From a checkpoint of a small transformer trained on Wikipedia: vocabulary 7473, no biases in attention or MLP.
Each number is 500 + 40 x the weight over its row's rms, rounded and kept within 0 to 999. Layers, rows and columns count from 0. Numbers have three digits each. The size before them is the row's rms in percent of the matrix's.

# layer 18 attention output (transposed), 128x64, rms 0.457, rows 11-31,43-63,75-95,106-127, columns 0-63
076:517507582512508460553539555463449525510478443531574533522458559505486515451461523513478553466518438453561539502437461503533533515528558498439453457461426456470541489536456505512556533502439476
089:466512492474496551532527607502560490575527545524477435486551459500473494458488501515509435555483475490520475494469543458452500595524550500492547433523516579449548514451467456549458471533525511
099:522476487475462490462445455521463484502481475437511520468472483475487570472488491597478450505492453473525525449444445532540505445478419479432513490614560462511422543503479491491538495545548485
109:558500508506472472525468534495525463515506405581499480538504511560500546496520551508528472573513545495465416533598484499416484524502473434528523477498496541513502468527468451516574521500536590
082:542549473524501523541530525507564472511539518552502517475538470541512518487491452506524469475476524542524461514512421518499544443511557389568457474405428479471473512530507440499553544471419480
085:534531540494459470533558449458503477499476505473556452492443478456418505441436535460491419520533483531496497501437519428513532467448449446489463538511492518476504377497513528509566527453518515
070:478513543462419433479547484528474489575549550507489487537503494522518507500489538514507522570455541479406489516485575489495445465471566457407475471522488491453499498390549494493531525490529457
076:483437473466460464602476492491575457491535501567476603500464541510489475490513526444434527487538507509549544505535465513508504476531572498511496491388517501514552478524511485473556485454524429
085:540531504527486486493542434528551461502563528524424500512490453514476465475495544541544522467553511504530562555512514495556508401526532488515512497384522417456494482451469565442489545461516493
087:496505489494485502592525538481501451484496467525515502587509587513467485496511518475493492518501514478620488539515484528552515508472439461587528447502481491488578472523398524480597518484522525
090:551501504519473483489475541477458530433492521470537455517507537439506418439390542555430510491438524461459489402498529449470510467531488509533511434550516543488480499500436482529543455487468476
080:492542501520455543544498535508445505538500513525515454519444535531478524510471478589505520544421543523498528439623501484494538517526482476542569485518427524468485550523455502532431533586535486
081:449572442542459467476555486482512471495507512477428541511590564508563533456515460468463563442558490535526476542498463548480468553508501567427488506493531448451483500454443513482490452494461468
075:570517528448469409504461451502517493450467511454538488446539509513554504515468461522503491483512485565480436439398466488504456466480444481451506553500505501553442541478520419500472449472486432
088:518477468479523546503478497514480467529498497510457582479490484556517517550493455423566483451531455480561493524468474544484558514473534418518524463403462436440460442510504509542531521477416555
092:524522473501467489440526441502472458506500476490539495504471531479532456515500482529480516520583477535520522411353486521539503471440468475443445507494500437467429554540538525460520487559440499
083:486565477444476531487426503417560488524489488475425550447511493578513565490512466511493547497497451525515502523491452500415554510521518415511503527479449498545517536482453451471574491505422480
081:547542500507435510455519526500456521535497465520555543560397509512535516481491526449532489481468594470528489470477523541533585523533568508483548456462517550457578496461494540503515553446526557
089:513528474480480477514471511468508470540420555503487442503457466466536533466459429504557551532496508522504465512489470563415499541525542461522500524527365549425468439506512491509548472447493542
089:545488505464562577554471483481507527484496467472525517525528476510519518448433522505490537467497503463528494597548556505474461542448571484569452425462504533537535456530464569479512566463572481
097:505469536511519517511504503463433506526524537501541563539516489495558452462529490436442487493414545490562558447518487461487569474501497423539495557497484576511446469536538478433578510450502445
092:407476481504504495447427449525523535484560543487471466457519484506484529536550460519467488510587532542489532467504530588516467505505452569507509543521497548490569515435482568490473548413473470
097:443511511532554435485452463505502548496477506522457503504492553517526583583489520504516484438519485505455495569581490529569453503520534585530450544510463515521453559501515528517399504500460459
093:484500473551495507486491490453508545472527528524468564512526516511495501550500488472562498495548505536399516490465500427508544474567512441399486534571503502504568489457474500513462442475480374
088:510417478500482509455542434507529496546452460478528571426435532474494462531502486496524508508516545463549479444510509437489549478496480511509547498544644506478537502532574534501556540507456507
091:521530456493480508471471575416437471470469416476497570541479468525531477552545556549509488482476536469560533522412509524492526485561586512525517507448526466531446501468466466502538544564500515
083:404535521451444509481470449542505597489537527491520519560484448506537469536551453566539524519525491527519478489508534589497515542485455505449520490519488504475581465522539499525511484404492422
081:506419520525487574549500495560503469469520470451498438463555518474495509484470473528512433505486487447512520563533482524506469532492414551612588515549530556499512496527530478519492498533564566
086:518500508538553537450514515537475527478511553469556487510506500565451507542457464471448456495534464443446435492474456490475504511408427464520522450618521488483449543531530547519485569506463531
095:485486560471510514528456462541415520505469471584581583495437471491514508542509422430509511521568519547544430537519496440501469513488495443504482508491549517506468501528588533554494502512534472
082:490510535463521549526552534479408473461469478438477539539524458551549437463497462506487513513466478441453418431523471462400498497437488457521507476500517504560443543475454488465518441513494539
097:429495429452467562541563501447507432576505493482495498451555525524529526480462454442564480521492545447497534489513498558464505495458543516421443466501520556533510525552480512476585465496540523
083:444462477473467508483468497498471533461530546576491491493609461519555507496525539410418445451557426474544491494509501555480537419538506519504487501504500505564476511441528455516484473471540551
105:528477424429494525564510499547548463470492580626506413496529493445486535484469455481488477475494470496462542507441541473514498534477472463510440514499476495498557557547579486527529539484462502
088:501455496482551517501507513514462547505455487435413566503480510586501523545502572420472487481495531548539457562544451423518548499501436453504521501545566464511509447446526457448475521529486506
104:571554535461515473457485462491529493465482512451487490472500467499521526464519516506486413532523519502405509461422434580505522552529469482425532476598521501459458509514566474454512436480542489
092:556498511484532507488439476460494526472489434512434574579489513512510492474491519381460499454517546542518450482462486500467536492510577461495594478450528407468523456497457478480527456483486490
106:472457514472456514495477483540474500459492516526490512504517546493512438504462407569480488499545511541561412456472452439441490466486497428491541536563504479422462470544526492497526449488485388
095:432507488507413476545488446527426477528517459557509543547627524495546460513540524576500530561497516489488538486509495496519519461494586455506549521496481461548520484459470470497586497501514539
091:450524477474465420495457457490446506548503576504504508544511573529491498443520585490471452457513490462428532531547496488555512444508478450411450505492444491517515485478476472511563511427466440
077:426469515490551492493534526545382483487528604512484480478527475480461489494514408424519498477578507522537473460530505440558446513482423523460508491508456478452509504502512472422505489497470481
091:494538495588479462462493539462497417452525514440529489434500484444507543549458484516477555552540545611591482515453480530517479460510522504474492475508496488567498444457505493463547527522455545
081:487550470500498541456510477516446463496522428539547466470531544551461460582516540582604525496476483547524477496558562519534474426455542493477533473472471549485448566546535497521507460468511508
090:535560451506463432511475488480489513508445460517500527510488503427517496429404478438476515556587549486464475486493503451516518443548561489478533488503498428486450472461518472528510572562433532
080:479550484524544522543481542580522514523461519571466502510489465472509573394511487456560532527450489513540496514575486509494465536498521616580523451469473491499455456529517524501449488519483555
080:498547547503506475537470539502452528519497449480527483473530499510533602527477521490492553499565507551439559539376496470540502507491523528485425498478418450513551529473467442475500574481482547
101:611497504461513416457518455549470489485488469514517455485437554475486517443505466409488538504498531534456502452561480443578486560511580499496523465485436449496531536485554534509531516512496488
093:530374478515517474406485497522515450524449536493484495537560531523517557523506445455486494454548491496504484500482494418465561502488505548493510506541530438499466573515482556524505449602532516
093:523555465526491417471496481505544489501450531521524470490505547508534537492534548556462547466470499544485467468549508525475499539496540467515464492551497435530436558481446463488543571529350491
092:547486494447560511503498501481522553462422442577476449499538510457530500475496518466551560500452503486493517511518507530553560545494555478518530460439450403548525533550470432426525499506521561
087:557529450448567508465501564530506431491457471406455465449498479538435469578505438470574479441509487475467525551518459484473514507463464533483536536517465530506537458526454477488527432445497489
067:513533502450528509439516586476541496517461517499536457475498561492513555456495509500582447473527543540483568494425473506486555539501531438510508574536447517490487551501465410544483568547548485
079:527519520505565470475447511485577533517502465529482451438475451517478504557588557560528472531507533464494427479439513424510514529581556527476521493437519510524573495443514495463439529513505534
076:504537564407530497509549516450488489524549498444519546514542455428519510489510503541533568517538453488501443560572540537559547463444491583467516565523471516501573470495460470491440500518512494
079:475539489598462469506476475477539492420530450524487495506485483510520488546527431495554519435525514542477540549479468507481538508565456452535492539436554469510369511489503557487446537509454477
090:480489498509548486474490471474554467521498487532522529508494473506478437518466538373526413452454554559468484490511581477457477537516469573500503519517555612515501440524491503531487521482542441
081:526433489496534476446458515547460459522463579485476447526472541509484472503508522518471533539452525578490586500616533441506446468492461512478474498443518541470505549494415532537463542510533525
073:451454542521451438475541559495471487435553500499515470533490464544554468510552523437538542468458499444546514530481552481505574498461515461517445475520533518508386510454492554494484560527432526
094:447543542483469520509564534478493515522541507449514451495528478450513498527514570489529471543422563500479553490540546536506455562540472573495480476463537555523558490456525583557493460558581519
095:519461458457510524460433529483453516478528530484464443487443490535476459462482486478459502460566514469523542528467525541505480417496418531516413505546549464534451522488464533566398450529505537
090:538495448535493460507510520555543500449523468519477529479536472537475561581522483386505517473526537469504498445482527452514522494461580535602495498451485535431581510487518468519475531496573527
085:495429514506452510547480430448526514480542466436501536441461496504576486495460469463524539442510548511478492512487467424447565502493519483598524498474517481467473525584473413508514446475455467
095:475517461498521504495503481544516427471494553547494442538578482543511566503477505472521495487568433420488484464568539511458410537455480555490498536468541462513502468426427456476442526505535521
143:495517547597517513541486447475525540543542502539457497477421461465488554495504472514528466489508418548439429501494501485412474487533423533497526471451494495531573498554500473537467501557486427
143:469488506436484486473475455496549485467520520480393496493523510481573505398504490482523456553452502553579459498574534508435471523449505477499534489435524496479588460495481519464476488468452564
123:489495584494513487539534455519462532400524539463462517454507504560502544518504516526494499492522427450516504497549460536557462448413437500570480560476443547549586475524519504447484488517490514
137:494485441525518503562568483481500461462520532455516520489569506516538387563528453455526450420478564484438498477419544475539514506500499452474471571527492496486578494462515456524534514519461516
118:471471451465462454457583450519520469533432556485465513460476516443496433530486516523471495473465511449492561454518496512534536513490496530480571423558565476511543528416587532525513520495476450
138:380452491551478546442416579431523517472430472534463515500485559468440492548501480507468463488517476481479513533449515480446513479531476527486550550531496517545587520472473526476479484529537470
123:497551524521494536504475526553466568519499535531504555451482466541477477538534515503503558548489514483545523453492449610521485464514524504577530488515426553529580543508477462487461525395464448
144:466496436514533494572455488483467507420528400479495571493478500463456471476506544475555464500504478476559496538406504466550534512545500515503517472444500520531444472553558486502459498476582574
130:504508588566498528450480490536477545513563481439538488485513509542547486545500479506498438503490454462531513455483499467473487518491411512522469464601483554521485531429493479534545557430487598
123:427530518500482502545545476449535557503519472539568541535517547478556533493477505493442473542472559535513419379489530449478476474540440515506452459506551539534448512551526472473461495551529505
139:522527484502493464518476442532524508518503481558432516493440413484495418477494512489482557546506483468390438546467503473485481490520499496460379509513508500542493436463555548462513523443453479
118:470493415513489507512507466500534491582475526491476573531508494531529565503476468476474418576482579465468596483518416531496460475486478520506466509541421511532510435555531527487474548504477540
132:517452505548481517437475476521514530465475552586471514469515461501537524483502515500369439460492525444516504528431462473453470492579516480522511473456493525497502578536566465541570456462513522
128:541430514446558574505501524476509497531470573580491551486502491467508505460485546536470479523524501516533497449448523510497496459487481486552538536497513521565639569508531397502487481490513524
135:462491499472504549536482504500447492507541492523385527534465551527453547509542473535453537537604521431558493544540433527518539483510495421454489466489469423448525526467491530464536544510486518
138:534576445472540467525502523439542485457477516486558452537536499431489559459485507452413444492542504471503477462450457560515500548473512577482512533592513531520556509496551467443504469498529451
122:540475549447556495490524511549516533538501587462551513490516461485483497498461524467488506511488421462548491612516484477561484493550473519567511547541523464496542444456505445497537530482612538
136:557440497474474419505479514479462535472525429529529511554492515489537508437474448519496511529548449546541392538465465483460462409473546444495460509509491539497545396518511482477452514511506490
103:486525526506466561531502439542560430502500512486520508546602498486557467502540499541500491549486414507474440484546498483523496480481423491480618510480509548464439510480469491427557546517524507
130:512556570518488511516483458493401536586496489502527485483446562497468432438462588574473444493568459511482480551500517487571517497537484499483519499503514402528502509535525533510537481482481447
134:447519516533519511447527585563505503510433483548451481477486502482465498583525460489547470538486465542488448477520532473507477517526503463352561489577442510542506488532513551516519490496556520
127:505520543485450436482499470498580505524491470434448475448447524468474503533553552480518534552507507594514439540477483497489477448525517481502465411491444512561550559495487445473501528461436569
# layer 18 attention value, 32x64, rms 0.51, rows 11-31, columns 0-63
097:446475410568541575515419470492519526497520460512530527472563537518474452523487584530440499519486487497477461486494558507470486495451518544472548468524512499504522528502510468460553520362466495
104:470499484606472491466448524583478480503531486515427511521481495472516466514502521528529520547479457518473468432515494515535549496515448537506420517521470435514486506449552546476441413487389522
103:521459531530559508524488498524496476481631520474487439476521460431545481457545460545574470448558476489486484525432435511564469547471495438449486495451519487465527467476480498561536540497505538
098:571478502523500443519537480547498518579479468494423472493520514445528525504496478495506530491523527455515508483499514536450539531499465499578494467487638431474547529484473451441540594473512550
109:494517472505526442463506627422357485448477522454465458460425463495434487552499478482547477465470469511517516490461522515460504510490492513474503451526503445522539491482441446480513518497507510
089:551483506508527404460470506547511436505500530503542559481582509451509458572492499502535521527494468530484463473539571522545479488557477468498555540481497492489581441570517469471431555477464430
096:433487453521513438541521487483502491483506490553580468581515470468478455464447494498528522451499517518548534538497488524423598504518489506555477386540456530456525498439549472529485490536500444
098:505519525575535459494516387476463522494486523588503504462491569512559490508513444490496554476488546580522446463487483477537596562484470486469489519509444427507485528565455503515487559485497505
099:500521503434365489482472464473510521517443538524566547538502531456458447515506490550522499418493575487501470514533457552472470530509459533450447507476500483507481550507546502512463536456541593
096:432574503485539438481436479431536491521401555456470520557524528512587470516509507568449518515521459493464544512551517478526488591544501454517478495511533513512521545466458517513560529548495481
099:519447498513486553525405517522499417528418470455467536524488473576522463437502421517519545493552555493476520533468509525491521539543526526508524486474440479475544470512508443407475436465542486
099:502492505552522449511457505511464492448432499542549461537522453543444509449585534547442532530511443502493474507475429540474512457517501459500503543579535512456537533531465523460388497497518571
102:472531494444500504585555488581540505451517550480534555538453515538422503463526523464489535529518470545541534468461596519494491519495458492452519538515527456422544477521568547535493522491442553
097:522481575559490539525510563552421508433464498465526489553516562522541505509483510492458428511509533473517444589450504460461485521585528504455443465480525455501472462479537556491510518512546424
099:573484557470521492499507509452531472504548482525495517511403559529468546551468494505488395527511487520475481475534531639494539564520499506472578475535513523484499492457527445532511448528505543
096:485532526475511504526565529510556439480538505591390522528491537525505494481463532527504520554484481484594488553473466534524524447502576489420550530519562434518465531513472479555474539519491467
108:511514534515412488443463532460492552527553553460496495479503570542535444539499526538458509506517505526532537536500416474418436509548509457481583486541495523473494478486554507585447507459434504
089:482529467451467504560447445484470412509479460494504409559565466478479476530470496464500557481491501479479417478486488517570468445543498509494589527572513427456501512463478506560562505511503499
099:533556508542435458484428547564486492546505545498469500539439550446519591433500529459417480446536451530481522493525505500549490419494457497472483462551528493473498458537466488505528478461553449
103:526432484512493466537512482502470574456465561485450470579465492448430560522480510493473513516491496570535515485564488408559415538499522483492553434463446485509512494484433501459495545447519502
099:467524453573535428531510471478534423513482460401511528458490463459573526518565525500462490452483558551492459524507504506474440458507561540472533433485498454562491466505551528456467534507449519
# layer 18 MLP gate, 192x64, rms 0.501, rows 0-35, columns 0-63
099:523480508515581519450603429484530486462473508558574498485470451465506525490644519544507490554534495480517484539515565510460462506525461439496537506511524453497526511478462546540453528510471522
099:469475556472503488455491479463547610507425498455439444519553539499470473472474511533494586517516483475566468506542580572542450593521510475460473527473518490492436514464474478497498500514492545
103:473457476490504552505467514596537527551494506567527508472513463447452491431552480493514435512485547523502485501514512527494525445506459516607524538436495496507485438465570532500432464405459488
097:481499479431583578525553517565509513562511449528469527520528557455486512526563548580510419501503505485591442469534420485445468531519507489522500509445484466490470515460523487489464496513448525
094:480549490527472539564478530556505468513510538548431432421467475495479491550507430502535501583550530487473532420476509476459514525565566472477514481512536596478523506453571518525539492504473532
093:536488486490484471564400477496496528493520498526519455505554417601510483571528452437518492457504481485453535429570473495560524510537531449441503463536546474558490444525490499488492452487518448
094:589445519480516523537553544533543506540542496479525515516555446492520533529527518508511437535582525490542504496500472495483446560521464421528440508459426461521518481489446538496395437520519457
107:497496464501499472474491508548512473482552519489440538577589490460482498538449522453408499508473479522499481419532485563593417528437464468521487470477566507447454492433480497475513506478476455
097:446491475477556486564467505491439498485436546506487516496513507542537516456567448480509531527523513492428445500548519517547445520554566595521503484533452527442517552483462534565421428486477500
101:481457487527441456488481539503448557533482524477500477484520487606444464425455506466409505499586495497514523461509552542489462499564507562515509506568506476436505448548581519478519529473526475
093:507465526521577506456488474528532490483472506487509456478458423459381453477466534509518516433442545534563523536498429528498467568487500510483510533415483539527526555514502497494483495390498508
079:534485525499452493473508481504522505547482472523545504527599469537418506475513454588431506495532472458469538553493492518518545476461458412567564547451465495455516435536432520531510501551523529
099:518515485554473421476526549606493504557477429444491550507562546483521523463495511531520514529540495472545474552512501559542525525497492474600435516516552456480483469540473526541513549550551453
096:403516499467522428493520497482563560506418528493493440473467534530486468417539497541495500514555445439526485489494558440496486430507561442494500501554547511528475479472564490451548459501484449
096:540504550497513505453522553524486520467475493500564570482475553565461605536573535522487496475503542481597496512535575514484524479472490478537431558537517536519490571475496513463455467545548550
089:473527564433547554500522468528484470502533477537490444530478546448483484479497514582543508527544529522527546506482534558530507487510595469549540567436459478552404559524491523460437493506541483
103:484456483509552445493497409556481493503466491500546461498544473410491568524570448451448514492573506505494572480556510492489457484505542545491461534427509494467489468513524452588462499569483518
104:487436537518456514509473583449500453497459588551495411454572507535448510526521574446496490524432471505483491473525472484575518500479503476471534539525503481520455411522466451527529469445498480
099:489529519532469516581442511482479454461497583505418483506503445484446474505488480530596482562496396491539540477541541540493563498512498538478469514567471481518487530425472450500482493552522452
103:543461523536498566484510457522525486485512493507489558513546513486553504454496504535452548545458555508521412444506474428546570481513514488436516533553466413555486501472492455469451519545542404
104:490571456522431476505490519499512519476508488502482505528546530455497555482511555458514490406519571498449454523521515428529484473511545484527531491406583613526459502522588475493476531510489499
093:435459565508535513505482505440563463491533503461438517495530556486494465484521581532472534467520586520533542516492496525447500590548406510493533475491442561545538437428489502521481482523495512
100:476482499429538450540486570507470490473485439497514418480499544498430551532528485482571536470515554516458486501469511521502583572429475453533548536515488436572495480560548522520505445463526493
099:451441472452442509523495612515441516418527538525567452531498501542475525524486530479516499519463569523480447505427434512580480498504514434561523516502513457512434528514452491498492438507512514
104:421551517469477503522513502507552442479435479503509523455465511504536430518475539440474466575472461488525578469464485474535486543462472481435561544440430494474480424517508522509472569554467546
106:499489531483530472466520466465612410513483489466526484513470569531498545467500491441476546508460496485477484452593544550586543507567451460537508501568471501516485538542561511530471540524513461
099:500501505493493426544472483498468545571465468455489426539536471517544491485541507437444483490520488528553493459559502581509445559586483514489509492459566449448460499444444484499463492406498511
106:515500527509554510534523498499475467483503507520440555563459510474478492508517530395528430528494535554497573440515548558511524518521457516519483422508491551417492557482575519462496400470535507
096:473509451479519482445528503508494456572515515474524523516507496529511502502519509451487549544524566447580418526437470480605528507493569505453445475529523421527534513481460480494498495583582466
092:468494471431549547451480515547508523542529517535493508433469501476452557478546540514496495488471447470506463539513510490535448564446522526488496496428633522528558434517439499474446483560526529
109:526435475525491481520483458487474446474456512529475446475428548512544509538496514459414522491484456566503519446504497500590530484515538493475458541534579502513408478521461525548553584435521500
093:506521476536528526543510472516491437540462501476511571612530510425526484458468505437477511537468509479583549526476485536485446519585493536544481519505460447461533522481457532604543495519540496
105:508418441474415475459481524484549475491600500524576519470462577524545476542484508536485509583538497492560498467552537475492465545506499564495556559508455477481485484477493523470482461508450433
096:439497523499506576493464465417494515504571478516484522540499470444514499486496510525543583556501404505529511501464487483475491616486487455541441526438526488528547531451517559463451560497514524
110:480459464507517471517529572523424462543545500492527500567464533510490560534483536421485457479533474519543477458554478528511516454486442539462550540467521480464520435453598433448468519500540438
093:432500477433597492527550483524510452545474453529445568562469539496524518511505487452473481499570477447535488517553508506494454503504400486470495511437457590545499521452483503531542536502542465
# layer 18 MLP up, 192x64, rms 0.55, rows 0-35, columns 0-63
095:516450526570543471462527477505479465414483467455543518480575537519496497466602493490512469538515454540418525484434465497463500457494478449482484475452564404501538524521495487461534549512551465
098:464418468494514449499410510444520549536559474559493509527541468555449485441519510515507504518555520544518466487520499468487423535519470572515626532495496497463458474477475552539485537491555489
094:543502577500505442504483509451447478523451532523476473481511488498548407545454468495500499504552573445502597519495450498437521534572484479502428469516529435457564534523471531488519527556545527
093:469521526536462484488518461492519489443463454525499551487455488466459462486474491424511542519514491448451569522513596493531522538490426534407538447548501548455584419516476446480509476489501458
097:503530376505515450500546534485438496538482525501558494523451471521506491474423554480500456453474541530459422547474496546452485490550491539563570547504424499518472518458496436551495455519515504
085:504525502417477506482490417524503475457488514500536493473550443500585502457539499433452440493469542483551421528525470538489488455542525489442545477531483487566467532594442475565496450469503487
103:487555502499537499486535516535554530520485497496507554510450478538500467433585514477503469483526500576516536509525473458420469391551535486510534511545494552504441392502541535507495542564443478
102:500546525462538495520519498511473540422522472541425513533515552465544569542577517460475457499498510510503509477524503507522415493388597499423461474495502524546470476495536501443530516517443456
100:521494448411463400508471439474420517544439536445536496507460517565501535480554434468491526549490497491548499570473539556451473567495482457501489563479459489489508543488466491496476438502469506
096:465551525485467553448482523510460424528535487526522407518480437513517547501445498440471505546525515548541500466483500450518527522569432472541477566550524486496430514460545559448529443546472534
087:492515564484499506485525465508497490469536423545504494503504525465424453476602519448457561454486505456497502559450522499552487584542516470562539566459454499538561494536510518527483533574481440
077:495485525502501443496453451499575533502502520567482494489447505516493569526534420524481526513503545471496499539467473506502483480545495467573449431508485569500514476582551432404513484454409530
102:434507512536524444497552574603496487502416441427427574491553554454530540491505474501494449477558517448486496443471522539456533514547486493493451469505489500460466504514477482532531508493563465
094:453466513488371464482475504469499557519496467418515475529549522468452477515442491480452546497518518569547519500528531510516447442528518582520533441474489449543531570512529497490489451578478499
085:508555555465520478508501494424527567505505446465452495528462513477571537495443431432524512502539539527478470574522546453539410477554546486505470485541519447416518506443470465502510543469464513
102:518521602488502496434477509484451506506439539500561422555542488513557493460516514449529491442464501527498537518496551519507454515418436453599556590467523517513475519484495508541501513487492549
094:517505497536440460446491490443514449438479461476510479475478476502561510479457451486564465518453514444533574486470473455465497437486472425497488502491455576514566489470485591463532471413529458
104:441520529506480511502475594500396496516473457490504473579538463546532496482450587486515489457514470460468502523554583564543483484472492483453531495553474540516484449459516472505487459578437482
094:501502524544465528454533569502540450595496507513501550477506486578427532502525554490510442470493499558488417523447432490565507487487448541535576475488448476504497496575552490490513440515511543
094:416525426533512484506507529484494423530491479471530443454592476497492522557538545512481495498538485532478542574411516503488502458539548593489468488503447517510566500511528572479475564503545483
111:425518537482525497557436492512527523457554522570541495531433503495544567452455566506479501459481483572448458530568488466480524468537467438482447576486543508473483528509508468593538522493509520
087:441520537533456489540517512466525493552465539513511564459491503504520497533540536479535518417502494508456507544420462565473554558501451512556471513512516441445498498454535505523513647504449496
096:453486509489518543480497453542547511544523500528511484428483496475459504541469499547437592507516456552479534503471537541455479502626482451527489450541535473498462482428527496545457439418528473
105:417506402562485438556470482448474538508516538537440574481487521486511489518489467483452486496544462579529562483568444494544472412519501514509491450479515453540543479438540532499475482522494492
102:519516492504501527434447441501433516487490470498518470459467502518429591528505459541549607434506591556476566509512502539443515491567484485529505465506508424496491529528495453497501450457493462
104:455472524457479517502506505530585476486509487578518481500486540453409532457481495506465471559476487565515486496556526481577527431496510492501558580529410488496461490565554499465544428495485545
114:435526516489496469529535498505493472560568508544474423455505586464499497524455563587444515445491470532554549520564553490482428551542507468494515486522545462459505499526574516509469459513458548
121:467492474518478510463518550471522555544539526564463495502561490471472518564415492531532533491439440443509469475476462469445480529483488441495519549468537418593508443497474470537540457491476415
097:450476526558551431525485491528504561487439527530486509412480534525497530532532472564507547499463436522456435459486493595534503468571522520555469483496451504509483525494588579526485507467491540
093:504556545517506555475467543439434466545510519535441501497595487472486522504493533592508585513512487530551582500493511563387475455489534520498552489486465456539542524498451491500514523475475498
111:471479446512485523471458492497486481520580537575540453518535420605485490509441460472484468590562523557475514558467429535523460502499511537484504434529422504531464517467484499507496490476469455
096:463466563480504440504492425528476401475481549491464526552510496518439515496521532503426536542551457476519531573455500512430555527457521466518507565494564532560561501477443469480508554523494527
092:498519480537503515508527535391421520508421570514465514477499503469482467452457528509537530455520450480538467515427503559528458511435565524518573468527520485472494508430479567461508547478505570
092:493480545473464514520487533513501485525558487462513461448418481478518433574513531455477477515544428527500473530486505534528543523560466635528535456526522516485476551558514526452432556506462544
112:502520547511520507491546476443567532520475474503447522410524578493460544485510499525514464448516595493504496512493488515553436501572460440483508485533568510375517509504557542537533470506513535
095:505481532529421524462517528532469542564474542526444463486486499471540484545448471488452430540523472566497507494446508500516465416523501533439440543483469435560427573554468492541484516536502549
# layer 18 MLP down (transposed), 192x64, rms 0.183, rows 0-35, columns 0-63
099:438501550527540545586567507514458534469499499548497447482485441538496544486523564532467469578613479484530521536419468468547482471459507496489520554515499508446500454525544486498518576459492500
094:454491513476424520569563468506441489507418465574463535495529486512495498430414467544518497520499534487552513532442545493510521501455468432464503530608443474517499490540458484519493536536549486
100:459429485499535525479540467476541454510447515394495465493541552490523499452491486443457538495560469508481547472534458477499453535461552436479519445480459533490598494529542501492486556559563447
095:535459471467556521486540489595466507494462540512493562399551526502466472435499467406463557478518446497458501489524515498496490517507585446491533536473490498478483518521521560439489539561490574
099:508520505544417431443475553545545603588489506464494508511446550491431536489511592532504497450424460463486500512502455521518470567499501435505504517464548520530486513493502534509479520458515450
091:453520424503542519508527448571538450479532482552547574490491495533490551473564528449557512538543568519491483461525585445517556516502474478526525525524470503471450465528483563431544475515572505
094:507495518471457441573399483495601530511508517500459484497432507558506493458470506558469519533488460526456502539524518584485480612511535500524537437503473463506480468459453512488499469417492495
100:485480477453544442445464468520573481540547408463521528492467505536525500466466533462486493473462583494507554491487517504464507514553487511531443568575425479517468541543426581478529521473532535
096:462466483489575436524554494461576522509498496523432547452565509540525493571553545523516520465493572434551501553548467510498466560479416521505503571493494530508441516498461518509530493555519551
095:451495535433557481490487508465555551496476574571518518479529509524464493547513465537491445571512488532496453495433507429550506503473540558547510525451446485550471470504493430538538461457404477
092:427577461465565484478537481547549460474496567488529479522523578541518515511506524595487477511460473515486492439501459530482517474450495512418457452466568528434471443474540540456503490449529532
080:498521499542574535503497505526434474498491504447560514493508501468540479495513493578563524468338510479494457499422500537534486495515525500483515521566597493546574504512483523516456535505528485
106:499481513483505446487517559482512493467522581484465483496518462512516507496535476692475498516486504543489505521556487545541480497506411455554494520437481512477549535532474416516495517514467486
096:523512515473531479539571496479435493516492421484450567423446525483596529540459561442494502518455542557503469507490514529475504507522465486516575528516516482530544470439466410516537517577492493
088:458472496498441542472500508458485481564503528451556515539545527539419561463615457482470472479507589472520589485483548465511549518464560477490481485478497491457500511472466484532487470493548580
093:458543455512491534545516479452482519540568493552435615525523545495392554448561468526437527553471497469503562444462487478478535485525501467484504426552486509523493500463491487482467529497464528
095:533474482546528480454496543525470581444440439464473474551494509490500463474507523517533500503438531499525495523464561466477523513539565514579557523484553589486417465536549461590477459505528497
101:515484426476502475558504522440586554423428441463474517486519536439500486445485457441517539470528572539471498475473445485545501490467533482496431504495574477540483538422513523496533469446509498
101:517475427530491454477496521463504542511579467544532570497454506482492523430543571572423436513459528492464523493531522523509589478562495527491474494492421529488454427438513510470510553486501523
099:483461521582599535444493496489603568462423471485451523501439492508471434489538529472553488471447488486438467545431515517463494518464538514550523479443486461515490517532494504539481457506452495
106:555506418512484546440604426488505492466489499476495504460495482506503494539436496502459471465459562530462404482469573541527540545459457459464549471457524500481601504497505475473498488464471516
099:513528564496493534504515515537507521457505499483447477500522484507547470470490435437553444488597494512569509512524502467463462539515331445441492546512505518544528476441527504539499498522529516
090:529527448568497515488491476503468467474449505428537531476501464487516534432504518530614473521504470502574532548513487465543468555470509486478539545507548462485423466503551573552545581549472484
103:466429505516456566481522547508550450422508507462583437562507483543467559526535558500572512511455544479511490521478464532556452477514538467460527451542553529479537529564464534507499466444520469
113:514487602504522492523532525481462515587487535473490485531546459497493481452466587490515474562405459480520450530531503481488503521431566539541408496537492528488599527497529475480503513461543501
105:523553492455514490544562532540586440525501486453463489518507540530475588578527439448482552462444564567495523482530484572483497510527544479461495524512570439504485483580496524485478466512511469
116:484575528465496491504508483486572476439512492524505525485477510478505443508474417384544545485502454568516476452541562460539452500522433527485526546502506474477620499544504468484522534523456522
112:472517444473507522475518471521456477496494488583542447489494504455565539430480540475557508469506501421544552500497483551520535537503532536506468455513599482586547510604515532484472458509481445
092:499518526510432504454463501442533468528471451585490479458537470537515464387565484441521574509487544507510490511448490458460453462497498468535455540473438448538474465440476476482475472508573540
092:525457504566509458512441467528537486464451522447527493482452494536513423546481462566481496542469545473424463420508406489553533524480581480535535539545505514515451524529539539499552534542494462
101:465491421554580500470503530514457522490567527548589583512555493559511429499438500506549498415463529519523502521422490450487482519536549492550467459522484495541459507486490523527549520520454495
095:489498570494487563442496427450492492473479478480503516561481485495551503457466450470465482515512440480460501493370559517534527524489486467568480445510449472502461527483567501575543469540486572
096:529454510504519442486465463472534489448543456583464518491516558498461499551563484453444436481581504489537554466497500481517480482557601529508501532489465530573516477523422478488465451517429475
091:484556469497512552535567467510453541467478416406479491505503498486515489519470470518476490431597557459549534526550506484508563517481497441502485579532483471511555528534488478518596452523538478
107:498536533535491522488522520538484557513523440454492491489476479523552471416476550515513557525501442495563467511567470444450521547531534455544457481513524527547448469498488612499461534450553588
102:531509470495458524522484489526473558420453522506455488537503551515525462450435522572541530500440513448557481466588502477591525460546465488450493462527480427508513529507500499403454494479456531